{
  "n_layer": 14,
  "d_model": 256,
  "n_head": 4,
  "n_kv_head": 4,
  "head_dim": 64,
  "d_mlp": 512,
  "vocab_size": 1953,
  "activation": "swiglu",
  "norm": "rmsnorm",
  "norm_place": "pre",
  "norm_eps": 1e-05,
  "positions": "rope",
  "rope_base": 10000.0,
  "rope_fraction": 1.0,
  "qk_norm": false,
  "attn_scale": 0.125,
  "bias": "none",
  "tie_embeddings": false,
  "parallel_block": false,
  "init": "uniform",
  "init_std_qkv": 0.0337,
  "init_std_o": 0.0,
  "init_std_up": 0.0337,
  "init_std_down": 0.0,
  "optimizer": "muon_variant",
  "lr": 0.00653,
  "beta1": 0.93,
  "weight_decay": 0.0,
  "lr_head": 0.00601,
  "grad_clip": 0.5,
  "warmup_steps": 200,
  "schedule": "wsd",
  "decay_fraction": 0.92,
  "decay_shape": "linear",
  "final_lr_fraction": 0.1,
  "batch_tokens": 32768,
  "seq_len": 512,
  "doc_mask": true,
  "train_tokens": 355600000,
  "steps": 10853,
  "dataset": "wikipedia_en"
}
Each number is 500 + 50 x the weight over the matrix's rms, rounded and kept within 0 to 999. Layers, rows and columns count from 0. Numbers have three digits each.

# layer 5 MLP gate, 512x256, rms 0.133, rows 22-235, columns 192-255
543519562463493465458465524521449422446558416413460496453446533480497434462451507511400502585423435518433467520463521575509480466438549433530476476484524486513427555472391518519420482507404444
491542481519427498471422514522540530484500551579543576557546496529419517535475655488564473506625441516500487448537501568510478474515533469505555562450446564501570536520475577513476486466597435
460522536552475569489541525537537500513510457617507451408587467537520504612547507458529547358498461478527481531449573504546493500534594612542495633435472481550481501581566410507438484440542532
550519519525663481529486571395481446468485489534556451491468445535567500482525556573497408457522536509673534541514492446395587531522555452441582561463413545577532449536470532554493568488560415
541520485387477516504598474353570476532505574515467450474461448385417511482450582492531609533550547607509508485467472496454437497458488522498485500428566578645568500506552468502539509446521430
552463541498608480523495577519554504574419391489483427505548503443435518682494459560500497445540412544510588465476651521537447441486585396459433455540503530545547518516508465499468525487562443
467493434460400542514433517494607379555448534359443526595458537459568639475514506489482499569470469548542484560541472488546514448528484504460500491518554565514456542484544472573569499471477438
475438376522499482504462498571519533529425481509563541560507538456587516436436531500485430452573557486425441403494511436478515454466511489489461437529504540625580532495553560473570631623437527
445543536503568535454477497555484531547459529563451420476405550587604449503591437479458461477464517518421500512449520468530601435471503537491517516372554513495554489503477513461479440482523547
520481452535536521498537473533521497428436464579465570529496472476562459484464517503537553519440489579497547534509477499563597472500545583478507579574509548460532489480466524490503465554477543
405536478521427441486539585498455468550488528464446588496587502492488558445443668573474406545466505528579524451491463524494438497507536490562544541592505418448444516519605635539492512465490449
552431556466442575436480536514498451545469457500440431608430534422465445477518531442527494474460536602436575539499475462493526486489413485532562530425483490488482456506535567525543533486522415
492527536497518527520591507527509470417511536487496509464495489567565500381545458539469523571543475541425492586524574600512536471535508568542442478478480606511528462483585466618554607609538467
573557467494577559550612525509497539481516461432584579512433565526430489583539465511584546499553437485450437547611457444486465460554486538455465440490530495554506366410512518391523608490433566
512535515559505521498466528512477556639463523387507406471539438513581498503424414514565504460520415559473537464508464465450441483448433436513584534555512417621475461467463445500517475485539494
498496461527543495448593479502468455467544581473451497503501518507540468561493333509629521454487591495464492545457473520497519471594516469534488595491466533516419477479564553475570509555528478
503445528476592460537492429466454490512516552435606561529489459552570462409523412633569480502500456453522506370481534506461569493518475450425529612513448445553456408506416521610451543460553517
535483479425321413526445503566501506503511482540517490488511434493563495513557586437574501505498558537399471497462582523413463505520455515567477572418536453595548522444451438571344435509475540
525509555554440492500514449491471525583488530548537419515540581557486567589504506435487517534492503481516407507493537545516531510491493584403540508476559459477490453554578483540383408514549551
526505521526460392421507544502482422481447581476485515497582501463558469485556537495466479514547554514518584445515489426500433415539580509479508482531560551482449483448539517455465497528431537
526508553574593583461568644553510596497514464549503434582485425477521449484440459565434508486507608475545584380456542502467518483469550571530480515415479554487436565487517420477473482533566465
594515446484409557475426419427539578520510454516535478438449454489567516454518560484445609439524569481500508443585584472444517537487379484571481495508523493448511546510484429469415532460448475
545594419556477543525473442549480507585547430431524511442514537489435479587509507418497515525423471486492515465537552665499483491515541472454486582518509426453491541483521542462529436485487521
546500528476537547459522454597544494567478508466555449624415527458450519510465497512531576567500482515525482480474465480495458442460570484510465547561507573496491552510488554551549436472468439
525486423558502505511498448467531603611550497467519432493456521437454498471477497453415409532551606533400583529439479447407517422483545525577576458515536429511534548496397479428449499607512455
517502379517507480464502505478490469524549554504469548435576578413500560416599588499538475543488482465585485410499494469535513554552469484399418431613478569529589419554521481513553561528454562
541494432502399502561516604534432520524547367456435528540510596441520481502456477462459500560486438455477521459492464594525591473432576482535536470519540487535445460486465398503413480504506514
462547478526492439553291527545470494442533460529501482556431441590480509382508458466436409486496450482362438491527545475492511510491529468473523551517461363528561446521499442425432505438468567
576464452511520460548502445454557488528449502379474551443468503452491447518496595527533580456568474524540447577476514495427527482455450510484499471570530439495532584500476558488522461475552431
394442506443416462404447425532501534510622486429492550465432516446455493469563583434415479512490469526539642531471558494489538465464481439532580469429485550488462492465518438475529469568486494
486571601461455532479486481585595482505514488512477479472472553506472464501462482510389608532496521519506456514460470505534462578556503510528476466554551445517569437499633574498462428478489530
542465495510542523568512507555482482538536519381456473423485558481614534436519540472511405446413408523555489533525514564498527426483480459626501571582548461501391482496549436398556477530471470
493336522511494489561576478546565527517500587584564475422465593420540448513493521387525463449580504511494554493553561600505478521544489489556603605478559488506461514606486523515448448598544515
508438504423539495571547426525493390522631567455500558464576497589466478497492489535509579549500516583542588547516521527432459539504532489524495451575542530430534523492470528513471535604457515
387496484508523464505447506454476540506568501459457578476525513520562519516523498515557480495544466464553491538513477492376538525447428444461507624464499488541564487539561569485437545575547494
451468550485603462476522441571481519537526444478538549539523547494453549541573518421502468439463518521609488563463519352434532558476502484547602613569520530465494411491626534491588542515536649
503485409466496488538606450598492511481554457462562445463435466490533473504491444441558475521452572411510485438381446490477460419480486521544588480450456399469512445566544458504490507491429506
510439419464521418533502396567549495551524463523514572430528498522486469543545507467501524563472514601457529513499524407523533433554450491507541538445458455503557513483576554456462437516502450
420510490515460581472602540421427479541482451508563627443526472504406548476618558580586517522584549530479479537458554525437478573484541482436474576548506521567567481508508531504490513569395537
521522461420516432552565475572584522627555448525512492497485450446560471454478571575487487457509506523536544450498468480526526542642495444534545437556441384451512510489464524552527525431484489
528438365574414487602533593498555594487440453552614600513505537480469465510479556483538416518475464482473500505482426496511506424531524514487513489476435493538492470534505448465497592439453478
585529481381513493488516530409534495524501552594553510485492511560545566501435451569482522582519496521545428478606484471467486436532570492481396464468552476469538560470429437550544511408377482
434538498522464432472531601474578521568504485546476343447466421372564509485461421494572533505474476509559399479463567556467548621439523531481513454467387465446500478585461393535475472475481547
443459469486430473507512416497490448557591542402516533558487545484445442470478467547504453450533500409545525582467475519459549505540574537545430458501482454440436479493570551488548496487492489
410430527564494490486445497560472490506549561434534460460524415513513460498489488565511498490554471480650482448511487568527509508579408508501520450484569452497517521575508527494501518507470656
539567554570441501465520527516528559556481442458551474478490584556533648503520525474507517563472520433503487473512528448483606573473492627535572517544488508544496443466535456538569518486472455
514550441473554500478446440522525430438416518466478408489434472564462516423486471396522469508411489511484438474526554476551490533471525548441465518456390553474513428406520529521453504530544453
468463491484520502463560497569569571557488494465454553495470521393558605521468526532568449498482395483525471560472494468529534556476515436433491535539464543551444534489584584414485420493541493
519581494510557465561549475566446469451453565501391602604508497524511627440574480381462490531476414503509446423507449443424516581549530500590641465551476525588532500532444604548527547470406520
631445527559474509438484428501529595525520457526487594540481463555452337528478413528575561398538452443465482548501510515489482503444431474435571440455442564527571491530515487419425426472506536
477467464491379542477475419543479503503442498462428494567508516521527488424479457492461417490420459550547491471532495534496561441474442447415563544407552434475488433583599432433396525483461553
461466438512583464498487568547540522438547444532502486456421442475460396463532585488539562559429530515462415481489515517555502554536479505483491461447557499468532481442514496549588534436533423
505556560429588558540520431429492457414551432460572452539517488472570444465519488542489501581429580477528513524475572485533535362520543439540439451520461522545534481526563523526546531432472531
558603483489452547431536562531505524510461503554532708575487535542541546524473516400465501491529498552567524514439591412514507520539510539399599449528454496430492358544465465443484513598488424
521582468442458590506510562498534545517554540480594462456539494551497469501435443475495543553478532501523554344462548532499451528477437516546450458476518535528532478446501577531492468419535420
473469515474459447547620505489527407579487462427477540584521517517459400509550456490503590480487447457477527383508458459550435452410412469460449532575533524459455661514533503504411479445511489
521583474519514451543455459493480608529493541508477389550426467473454502497472528481465519483509525535537574446491476570441418459528409525464497599502554488564443486569502496470565554459486484
471558483538519472576519419533572485551473516559564511447452548549533455462551493457572529570503472486514398484612483427526507461526475510488525557492505570490561470487465530431468451561528482
538443540516498495515591519498500439567459435545533466491541479504420472514478462491541483503486502537540535486465479531502387506578579498486462534527485450518537505536566412532491566470506564
500496431464418516483486480399512558494498524457537421492442492506538528557516512517506511534621501547536484495461499582590441558569468512439453438494423496525464453486528506533525481531491551
520477450499437538508510449517518423532540409539555505547287439500495445582443515476611423495432451499473544488498442566589482535602472558448537469513512478607543537522553538519639544444459541
565560434508520602472580431475544619543511493449463523442506550435414412578578477502437472534455569522474532464599443456519441527504554478526494504548492547583554498535537611502494579443449572
474452395603499442449386518554638445416446475456452484481428461489505508473413575472515463502586486505509518512487503520513571540442434431488525431488421561602522583407516544600451521518570461
548560467457437397610511491440481459465597520520486433574472567459506494520394509473447564482523527449497466544512595593442485505480437591578453485457545468426561577539535466546486531470565557
428468551472354523540539431387498438539511512428629479515517598434449479414466494513496482637560429521568588481412535528627523486389445470478480503495340535579440505497471471507471531568431476
602476469500435460439467443418562504502474520512377562485538470486573426486487530462499446415495498504520463526470525515534431517555518452396557469416455535529454443490510551493618352452583484
452482510488454600478522458524508503605571493495549505568570621532565558560420502531497527425502500493528476526339509501439442479408650560529556601420452481496498549523511489562540484434578462
488474465521480551481636437522480491532479404491451508566615417536469470466578506434540558500524488554443521497523550592444545531515426441475464471516521466442561452581532538539539546517510529
501403503481416528491500522430514471458520568478542519477523476486504483487557467543365486549547541522511543500522592530532487476497526469452440509472458475529557414519542479512509477538549588
491438482511396486428500511510494491572488459527463476559556469571481521510579445492457445549387530508576463532543485455504500483559468540577611531518527498496512452485473596569467438548460478
460506475494504457476538496506444656473381470388507407469485574513419570449507502502554493518474433489479464403459501487469541490444517551520443612554474422537547451577534518506500446480569482
439546440422557547411426468501521535447481496498551501520429483491477499499450557559443462510516500446530459553420479597446519417509522545462454528482500537495448555510476458598408473503440409
464534526465490556463475489382454509468587487538517571451428466515560514425432494507508560499425346545532504548562499507496457510432414506558449550564509550478417454485395526493494487491505450
482511498468490593432492490499568511448463423524469562514534544551473543389498548404517556462549453518531484520451460523570483441482441608528455528553395546524589483485603493524678508552496497
506503482540592445562487377481461478475514499463503497551465447420429483484517450471491525536469523585553504490439644544528427382535461621552533472498430612489485538587553492443487500487559480
570558505518506482571531506487439446348491478469448519527523575513495420508521511550477524526516527431435593452450535504478502446590544626516482439505527519419454496529501504577514562572572523
552520503495486486461490510536536429505489534509419506420441443533486413489493523549513468523501540498456495493484571467466576403551502490517509490494434455555524523443460551536518485483541447
487478496490479439502591479559445601485492478486521531430547475546504561427495552559566566463479476493533523591471467586569564458468513508526468489470410520512480522412461413609485529519547489
545387516540531491489463506482457491548520489439435537598551417458549512510513455470572446491551510456497493567570567528462603506520490556538590467597505492516475564509530434462450563570387451
459486505494541506492469442475560397528513491450537440477408459426544467480484531524432421516482500415506528513497554460386556435469499523495493524476523581497497454520463472503505527463483524
492530481487514542465411514494529550594488447472510552566476426606502479579466565469568498539480532552440481432538461517391529521554570535480511505406426480471542452508502561482491497542554448
528481583556539518559400506451586477520418480467447479541499441551437555530506523422471502535407516547562525562554483415502520477540455537527545502567498480462431441518509547623536567572614499
464559543523484572594503410441574452522501570543526535463597432444527455477466483476541541589523517516514570541498402526581442486502474534478484529537520400481528513572591451443565524520422573
464546500508546519451578562453508523461498541483433537505391503500472474548579544463428505454511473419507471487502463400521612445475477562494521512469510509448542517471507465518434457487547544
486548495462467511581511484498582452504444475456493533502604594523492448522401519479501540588481472554530514504556477524435539527535546538480584489573456442595514494591521513452566526478527509
523495560518462506482477543418612547456441512497520441527497437476483535494506516458408434460482484493519419481416474450595552417568502508465496453432514458475538545482566536449493473544536553
480481562539535472524460622563526496463448554467449480519485518569485479560503517546416506485579479548472602557363590499494534478524538481510487430506461599500404575503513595471531453497607457
396531526523482592478530569546460536499476436461410440487464429490442534476483523558529482505505473530493518441476462457518435526561448497537559489436517375527378515588447475525482512497414615
517549479432463511561510501453476515516532467505465462449546524523480524504488516557546491556419559601451500446575523452556460502544424511436488536444518545468454609447425515565483424437550507
495524535448507461493430537516507424531566451448485398555540448557442454415523479464499517516513402473476566452475462516461513532496359512467502633530493524507485617542504428432454429431466531
544428457380571498532454455459603566594554579549448491565470661496513506513533477440519498487586503473438492563517401457490499459552474448549461522473403584478452490503605552492492582513494621
465500544467480476511512507540500505555521364487480491486529445485471461563519490523543505498486450434540572509564584431506484480432469549564440663495488452533467619519540456448494500499624496
515453481496663449456536489410593454582509523430467498508527629505509434572525504494610461478538497550523494550555515540548504513473444483437545501472520477498522503469548554485516393543521487
480457431479529479565524492530517526398574514497441509482574526412543512505506508573548485534478605562493449418530567523489531447486446523452488499548436473494483474517501493566545568509531514
529486388517532471584480453458550503493575600521532579469596474601492447500456481542538461425415386482361514545567492538457561542458476551481469463496399410595480431558481440532476429466539454
354478475507560488456502553444402438494499442552470503520400443467500481436464460492560468563401523474590516545495489605368525589481494469514470543535520421523535449489508456434535541467507559
472466586464498498516525520447468537533460547514500591506469469389534475467495485528423524568468524384563530499459540547421366534500558584521604450508539505530494541473524549472565470558569424
456498500537409607495535495578440529526588440447468526579488573510588510472566517386525475583546455501518521402494502575525552570500584518535477460530553413596499569495538470472534526552460500
398496504449514541506513552478496472503517604393591561495445549429520476477419556553547495539518467546447509519536458607501449497475561468364563392498478440468581593477494506579460454512470457
586571468500591500486428531537469537475537489541549534535480459433483365543550525467524549503534453514465439462508480536479628506483452450510526520463388470482476414492469445452402534471461466
480552465486484545530476442525530419523563473460442487455511481538444453529444466473503518479484527508503492522537440540496470447535424456534525480492496518536482470395480545538519444518435429
603477456516412512552514600452471493475522508550434521419444546441489494447524512521587506506495571528480482524502380558565642421571536440397490487484542524465495524499526468550451498543537583
498502502530531513486394410447507535510608459524570557596509478508411491513494428542592571583511513509597472465538496426523536430539491620512534492472507548507563570577529382577488464448550539
533445476481526541399550473506440528465463610473505589519559469499493425428399562511550443478377474431506579501517510541469528427534516608495512440530431478428390529477556546519503585531405473
478486583405392535484488518493533425473528450498595492497519504420496452551427596505503551490460556521475557471528495459511458529529522507470531521570536475507548437472428465598465459495514551
487468497521519429440495465542523607518466442440521584458523517471547471478482427497543413432544486458609497570622500493402505476539493446535452441374563512508474482490553629505456447516523513
517501436584545507410459509445472415472545509537528527570440425530532468517510540491475512473507447459552500431457526576463517521454538410521476460532439423528509555510613488623563648492530466
462547477523617502565535552515516467603498525436524450615518585526551495529510491542504498487550513428477493560542557506489531526443435506530527413505371482437510527467553436516538478522516510
430522451583484511549477480488593497622517597416528502501496534555466539509454601580512506484580500520447434489499599434457471519476536462478506566497459473479503465554498560508505423487480425
471526513475518552491555529511495469500439501502494543563491598561550543410514617524446507521451564429541476459524497498666536533527531458532436475496478444543579480490446484452503507515537501
480466470503511499492473526534536509561437508517542431468388500479539444509484486553455410571580541517505470520418544436476504421461486514478504478592535371535527489578543576524502440524459507
524367517484444551487515523578452525535598469347520577553510541567472413498480513497471484581497479542467498576527495478536438543570580556546488457454539513462561466590403556570491435506400510
481372570426485584422562507470474542536434530443603477423488448553457591426514457486507504444568592517522542419491570468502433525531496573539499535609432411432471460471548434510473472445475438
512391474509502450464430482508470595497480426428466508497434488508557559597514529518517531506527556481461492539535437609523444461620500471426491627529522483534429478489523476510471544462458467
563507501506547542478452490609458574471525516507561533381573491490568516483483505472517492469498555588504420550584505473536504477450501551469529523454554431652507413451458448446513606478470572
565471465421597532429511514536541499482442516512458581540533537492511530523444492492477532512570463515526493421466542524506524477449430530504506469479564482543445478544516545509487582496547463
416529561554391511442551541406481580531496388501515528476414422517484438408575364543477548542471516486486439527453579490511453463548514452445532475490502507543514483547555462502535472515458553
469477491486610564472451432517512460439425419423498572450444629412535514522500533566498541483475490407560506518469485502460477419526475435499520539515425490371513497508454528548528588537477557
547402530454488449509486553465695580534501482478522443508479458448434509424442505566506525597532507477524480510423548492522508440468458554536571372506549470405458462578538507490503524447513486
553526547556438535490535531544488481550531476543504483468404500428473383498526523479468528474543427482512522532407497509544442560450574513471509490444517544413473560512532546625494433486519480
458480437508604484569455432407496457510495546450517416550577466515517426578486525447507485457547477561489501474575538556414481559511444475506459549356503433494478494501382453595556531439461467
484383536445573542457435411433613458472548443487490436457511530530504498566536490452558443541564559465464497554465553521453536524464421615565556470551444532561520533547499369483569465537505508
567472533509568582533435456435465524533407516481468534476495567502460503454524434544516480468465586532550442514431497555398508555483520535491448583459518429499492526552465542486498535467455528
485490531588514577518508505520512532518408450560542564477519480524549501466529510420536536566563416542494512518433487567388517550477451547510433466535545377378524487408538508540481507566452439
510416486512419483513479504474439459520521564459568583498549527526584504560479534447488479471540585470551554470545468477397421448493460376598609542621541556531524554499515500486450443507496593
435497444414555502617500473457453565467545498525481506455443484559503410439503466494472407502522504537483533550475489460386519376469414496538515444385579525517549532453532463452531564575416500
479502484594487466526411428499499537506438568419587506557459506524468530555493540493588547508483488457460521524560451481425574472538516500482460508431407544494466540634472523507464523526438510
575450479512433508527536437466483461535473590431479487410452492461504573531535480429612568476557528527350504462526487577574468532525448551468492564487439497477458478541449474516541617421496597
592490379569512575479496512445478455470465509525465504528546537531537474497512563515474494475461486446573450488601548520534445410510485550488426483532464431585584457503483485490396537464371543
539459500438512499416559570526577518535566414474638542608523479534521516491544470578418469506508484508527457505449487520541461492579489541502472558524470548489565483473514467576539513482562463
531541505524478447521447603517558477474508584514406460568528505414530532493476521444456523485468485517443537566460509531493556481472475569514470505469454490466525494556457532485406491468377478
544526362486470447467500532458450423532537445339544459469442506413529519404483555446541495503549521531464567506467504517527513466471432600530513459501388552482524435571584529518497445500575502
508485423578497446518483546528530576486500487468512475420476414478594494563470500474495478481575441509565519480467471575564462557558479453469396479496451458540448495404501605573479484457620524
465502568482453561559407533586438459546476519510418484516477479524488492521503429447529523556558427518551492478593482437532579425496487495520412553510567393426436605414437620433529275575424516
459490504531590577432523481464476488519451389486493573497500609496422515505638534571585507433437472492476535581470467583446572504505526389470489532591511474567537494437568468489587504505508493
480479535578539466450465406431527557503584563490537533578427440515625471451567461533545506580501504462435505575496534537598381480433533502604470484569508521493513490484514474469519482516493418
339510487477503568492525525546493532479628428554545506438572490385471470591496496602484474423446415500524408434574557490557474533546501524479402430489417493489493433507504564482440519389541409
446495412528511438511590549499501442450573430528574521450356487435472495427575503556553538439492461534503587539620461491490481524493513379585536532422515543577509565486482462495426414615575553
452526511400551542526486467496541498528522451460482421572597406452619476484418492475457546457400536471496555514431639537517582438441445478514544568488577463528493416525485471525405569499410460
522506452482423425427472506502469494536459478477545589494442521461476485493531549548527533517496430530438461562573582611444479476443460419489555472514563519440432496535661537506433538587409533
552548553470437535424359490427611556380498518384515493526462555473500554462465504446510582432501553515605513464432501461440615449413457547536543479464440457523533423528558529476528580624486536
537557438499505422512498574437504472471458465461495511530520390511530574508606527515535510581542501513508536483507511461578564491552526557440470508526508532550457601485453509502544478422399541
497477517511554461473542601463434487433462470493468524517443445480429529489502443564474492479551606389538547459521494527486485452500613510473551575473583542522493514574457480567514457465464482
421573470501540517600477528482445490436502505520414464464486556480546425591498397470452566565551505403476420483469483477545538444492511538485522579465465525459505446488438597507440511554609512
546512501519600541503510456499509496461518509453539454515536541476502554567471496469542490474502518496542466539458534429568422472457506460524432579527515460500422573550516504492460544467450410
554583481481461558551526477388539489571527488464533473545401487538480460489445563467463599581557520439504535420470542553469506622530525526496509529448530526500488444507470498498450472432501539
505458485536498501559535554466575506427476520593479478509449414542388469524567546468495448585468488495526419413436446470488507490527458486502548488521588519526562546477533464586508499606474544
469522460508516388506536488517518461515451471554511532494514542499482379512546454410522505447509559542470437494501478550483496524446522501461503490486461451395429656425421446436494445467377525
504544535480516587406551520399471596418452502504434427501494463483570485571467528507455611518471509571513454488562443578449481386552382447500491566509496516430506555533602517385496546455479534
457445418566414526495360568573478559441499502527395510520492500493466534532584536480614530468465519501572486484521382512404476583487545432449572471401517482479495385503459428492484469363480550
478447419500525558433508511565484550458553495615457470440567500476556462525557491481437480433487508559490446487449530507502543435392460535512488531432543465551540448506531467603493518438449446
571411486584604407536441460527557474511530415508492444538445487472508503477408494544609422515537541451589497458450514475494498552501558534484560602460553520510396446512546568486478519479424450
510499433549417534487582566528552515486494516522611486496463459440558485470476464457534563489488516599507520482482477434441436550446513485540477489482584435512410432509535537491484488553440513
580443553506578506430442516511564522419492491447457601537469528513512495536404501512489503539541506499463506550580489513507483589451451502634529630464424443601443584470526520551465444547555449
442502461535531431484494569500569454519488455436556553535570520512474499493475537525465540428460551526477515551509577546413477478489593418419477488446536554464494573506517525524467527483408538
565549455494442567457445613536463435457474530536479571439497488489454431431442528532505620545547480477459584565404554498505526477490494553460497454446454484498602545529491444474590423516562512
448544532429511492400449530464486456472416423479478484478504496444459530410519514490512517600515549438526492419611531517473380466451538490488513498512379559516513453493487584518492512506440481
533539517556589551426466528440513558559465428498558436566476590495534513471499527477457447457582428448506432518453547583512463565516457398528462456548561461463452513453510539453514442499461604
493440461521565491461610477524474475462539527429534493482565464521500533453549532531589580452454481466521441479522405521557513565488571551494579398404444485508480523503481483508439496489581516
428437511484577480535553487516437535470481515407491528528527477530513529505601506532476473441536439491493559576477529458538533498478474523434470481532500559490547479517435559583530518481498467
532467500444399536495527442520459488568473467511569508480516488486512520422557509597482613533510559459543461508538629509543448375501573468517538486463528442566548521372505506499470539481494400
501567546559442470468489469503471413493497593559510524468443544468481533573493548437513527503460549464424529422501514578434429483574517551504506503504529415552482515545487481531502456578513514
501537463597490481412445442461586501626522548442488558584563499455505522472423534485462454517507555417459500489523473524464467519576478501564498573457468517492440488579585524480490539504573476
519545452412385462612495507485527499506563464555455442554504443487491534465500506513531494519476457579575488550528653574480512462458562481575518474472522528475538479552510551572571507550510523
437490521453615545533440420565537406573427483536554500578457485481454473429551522469519581484570542510512466571593479525520515485419482520476399481364526452563344522572521434562558488547500519
545490550420601545433520550518531543395529568553465450564469477540522518510529398400471485406567530497558435450448493535510499383582423547458565571475467504513500476511513342502476571433527522
468493613518357474421618499476566525444475513477478433560460642497536517509588493511530435520538483586456621379508489516493502523540581533429562537490440545464501509442477553527466467450360487
506365458538654476576540422438492530523479499458462458491542394487539491501511517452483462625541435465520537530484443577479533542389513468468467533528445475463489466416566545459536517516470490
529464469515491667561615510473455489564490528390535427515520497535471467595493431548527485513516429561433507565474490428549452542561436535438501488583477484452544487482482578463415483413491501
503530496494417547514531518498573617468558529604491609455409511507499545546599519445406451436462507493463447578565541563525494462460573532519446514455493426568539519433402507465479486547452475
433494433539554442469557453481521482543584436443459429481533594467556503625546597478400558472438508635578439503583615430522498532560536498485495550568555546457519443513470535547421503575452396
552525454523567483434470552502601431477555500398460482504524438487559495500450496523521423468522487532500504485497513496480469463459518521533605465517475426545476474479453529485563369562554543
578480587481480475482515519512433459417512509559567500541555490485523560507555520537517464638546439529492360477475462477481517426454496529536560514449591491506520516448604547457564412651456447
494475483534548464494479567492510510514511487503647463589615481475487424558432576452509544574544513588516481469496467456545513473513507529489536579542501457432473497450500496541487542416592511
534409513483490539489504540494488480561538522564548455437539474586569460535469480535548455570560557483509409432459494561475491507555466428466519498482521487459464483536533515463476559474401442
470492462499560510576544536451497482432506486550482474459402464563461470443495536447443470503457472522489470411523545477467478491494495466551416479485511531528502498613562615531613502476427421
490393540514517479471504559530547513401514435573492495495515495482555389533526549522503511535568570411476487516502480536540461470524537558562447494419408454475474529537610545442488542512449466
447535463561580486545480473544503531540504447552538536430569406527523515504477479468435500470500447526507514554476436609521547462600493478440545439479470433481525479434514512564475485600544525
562499547518569605496466564528400470467517497469544455473465599527411435516567560536417464608474476498466550519482501612550526591544521517509483564490568467536503471531545541443414464440504503
543519404518536538469512478496577439472574520435477532570562496506491564433531522441420468470570460524459474481475465499578463582610495555486483570509531499522504566444471444506511455446507493
502510462440347517474595542515462528482549428509503524635511476555535522559511476533444498574533577534542513491475629449451402527571569526616487622479535494520501468498484427441527520525460556
468544401605401465451523436446586527560482537509508385536476437623513525507558486517552601590488513540453393531489550484519441482577536512499439487534489528546471454555575464476522456541584398
432539470450485504413549542598580532559624306646398413522514489412445454518444543437546605605430480542471532447417519445518511383430515440514572578451568486517587496580524448545529520585477490
437457468593588516533546543472525481486507538458485528453609507564549451471519593461398458482483508524540501542547576532516444432485463546490410503458509511483590515469617515576503529395511490
501505445541528392579501499477423476486627412521391520526545515523615528521478452504467501468435533510471515407440465510508518535506383471567497481573551423518476400593466523480574541481497460
486441505474402494441638428499437550488472453525476546566560565536440456482427418577416492455481501531537506547512492509477452552476552543458489419532525450498565471604440505427511502505466539
525498432490541486518478518512487433458479399469490464538504572496509623509554588511387516538494502465428477518518544484434499458487531454469460525527495579462520467386508486542571534617545528
407602575525433453558557476465476519437479469511442437501409529452545481479541537472593559461495437476579464481518519528570466430486505484409493473468477480633501518530498447496459587440512495
489482428455429622470420437494481444576544495457514509544530483485483451488470558496554432492583449461578619511598486553435585475424441512436532459603535517490478504550517558550575465558546528
480556545484470391473495551613554531513529532499620436457549549559564459460508556444460536530551529507490468423624527511478556532540490499470430564476544494515522527407453498529441430534506493
421542445464486474614515467414466500478517442429490532556458511505558539569492556386534477453368457464542535441434504503488487495518491495482517461484553529501547481496589491554542499494460467
491576577530461534511477542569477481517516567532500441481524596515559505465395533438525459566476506489517478504579499457481543565501572607474464533470483497506557496500564431505542425509487521
561455480441527493559439567537421466461546411399503471507507484570639455473479454503515450613533457480593501433483495517502567514530555512508484508419517495478491458565555627514453516522414444
357548442556376432535475422419410563533534425535607471543475500422446479428484463498459482541531484581484542450589557451557490592451443492611462536568516505568471525498532526531568374487515566
552488505507478507490425499563475515541519468520492519470503475541615495442509562557509439570525577428466480447551593488402578460445509459541407628520460583549471517555529506536444555478444536
522501507517481500535418538587516525509428575488511452487511459466489547481531483482499510468562523468454484525554454536533512500586498616489487466392521484522396514570489505428440484499419555
458476493557529494408391416585472487592453437403526540628498449558579443540542476546494493443453492510525450569379431541571401424539486440514562460535521475388533555452552478548577503512528495
504444544503521447515501453488513503510462555466660519555478456475485412419558463473461599521575481418535583502502535529519553440468592422507469432469526529457504501553523543593562538434478447
509436536441405529540452524472527415428570332508453454528483465577481513504482458556475523474508490493579481486466525421568503522491496465563435567557481516488560522563519487478482479494380477
425501542380536447500486457562632511574566506430507520452512520509562489480465458540432468477498514475452531511469505466471477495534570510422500470461481559470497424510477492522480558452477422
505470478434453528441495526500514477509478556453444493552486549503460506528578459462573593532581524482522449426548548610560475502446457490512467503505530558490492484508423477521587502448403498
490520445606543557564490474479490475492519500477414566497464461455473516505439528444582446493527455600479605429522472482448491412482473596530493516431457583528461502490457548512518465501535502
465502519447517437470545473513460455536472446482440506458486564545490496465515580384459536463436526575535359507458467432488557532480453554466450433437537425493467491511436440470505517505540383
471530477494513491531544446493468502430508452554422468611504455455466423548493521534574552560533436493516552519487454470558476505468512519513465435527399548427558474558459471511558635551514461
477434490468591511590486498419515425478432532445475482541441409500559457466491537578504535537491447471534516505491467639458578424501490500517548461455529536508504569481487466502561481471558532
433428539531544422457581423535391534551467555468536469550411504611489546553430538488440598447601521496507539544492592507544531505520451508480522416460538544508528521465538483516480595485445474
553559488426468480517445481521549528510490514526531459522414451525525382552493524534495563539516544562480494404483452471431475457564517525494470493439573518469420557520460482395424538582467560
542485432529496526523501577489497584476551457548494481583503484469507433486449539517501576545619443512474419428464510579508589454524476454613515493429482444483489411480583530464482433460570533
498483503525514434606486495502444552544575388525481547401561469578545512552513557500510587540579459472523571465545535514449459516591575515484592454522557628446493440527471451602465556476523472
544409499618490537515578497563507517460490546597453485384530476532535487533503535467480531478507499436584508571467506407458459405476436483444546462483600435531375511587537502507479432425478470
599566501446490527551593441517495552526457553388430489476483486480606414666554536539495487467526509447608438458475471389494508462458481485567582582569491502444443513524399407508517458544423481
532463589450524549526515513515532515600493522508507507432480460539501444530442507516391463461501416499418544445521489509527570454509496459525514583513528471434538455503567529466466498410572490
499456557421522499453469478521368467492408456444480455531564535514566357533518568442482508467511427533493502573435487613440492504539448477535472455474369497529497462585449539542489453521605491
376510554520402442546517440494506535431535569509551502449532555432438532623532467489584480560456439542502461381449480489552533411428518450526477499547549508548470445522588472473482481526424530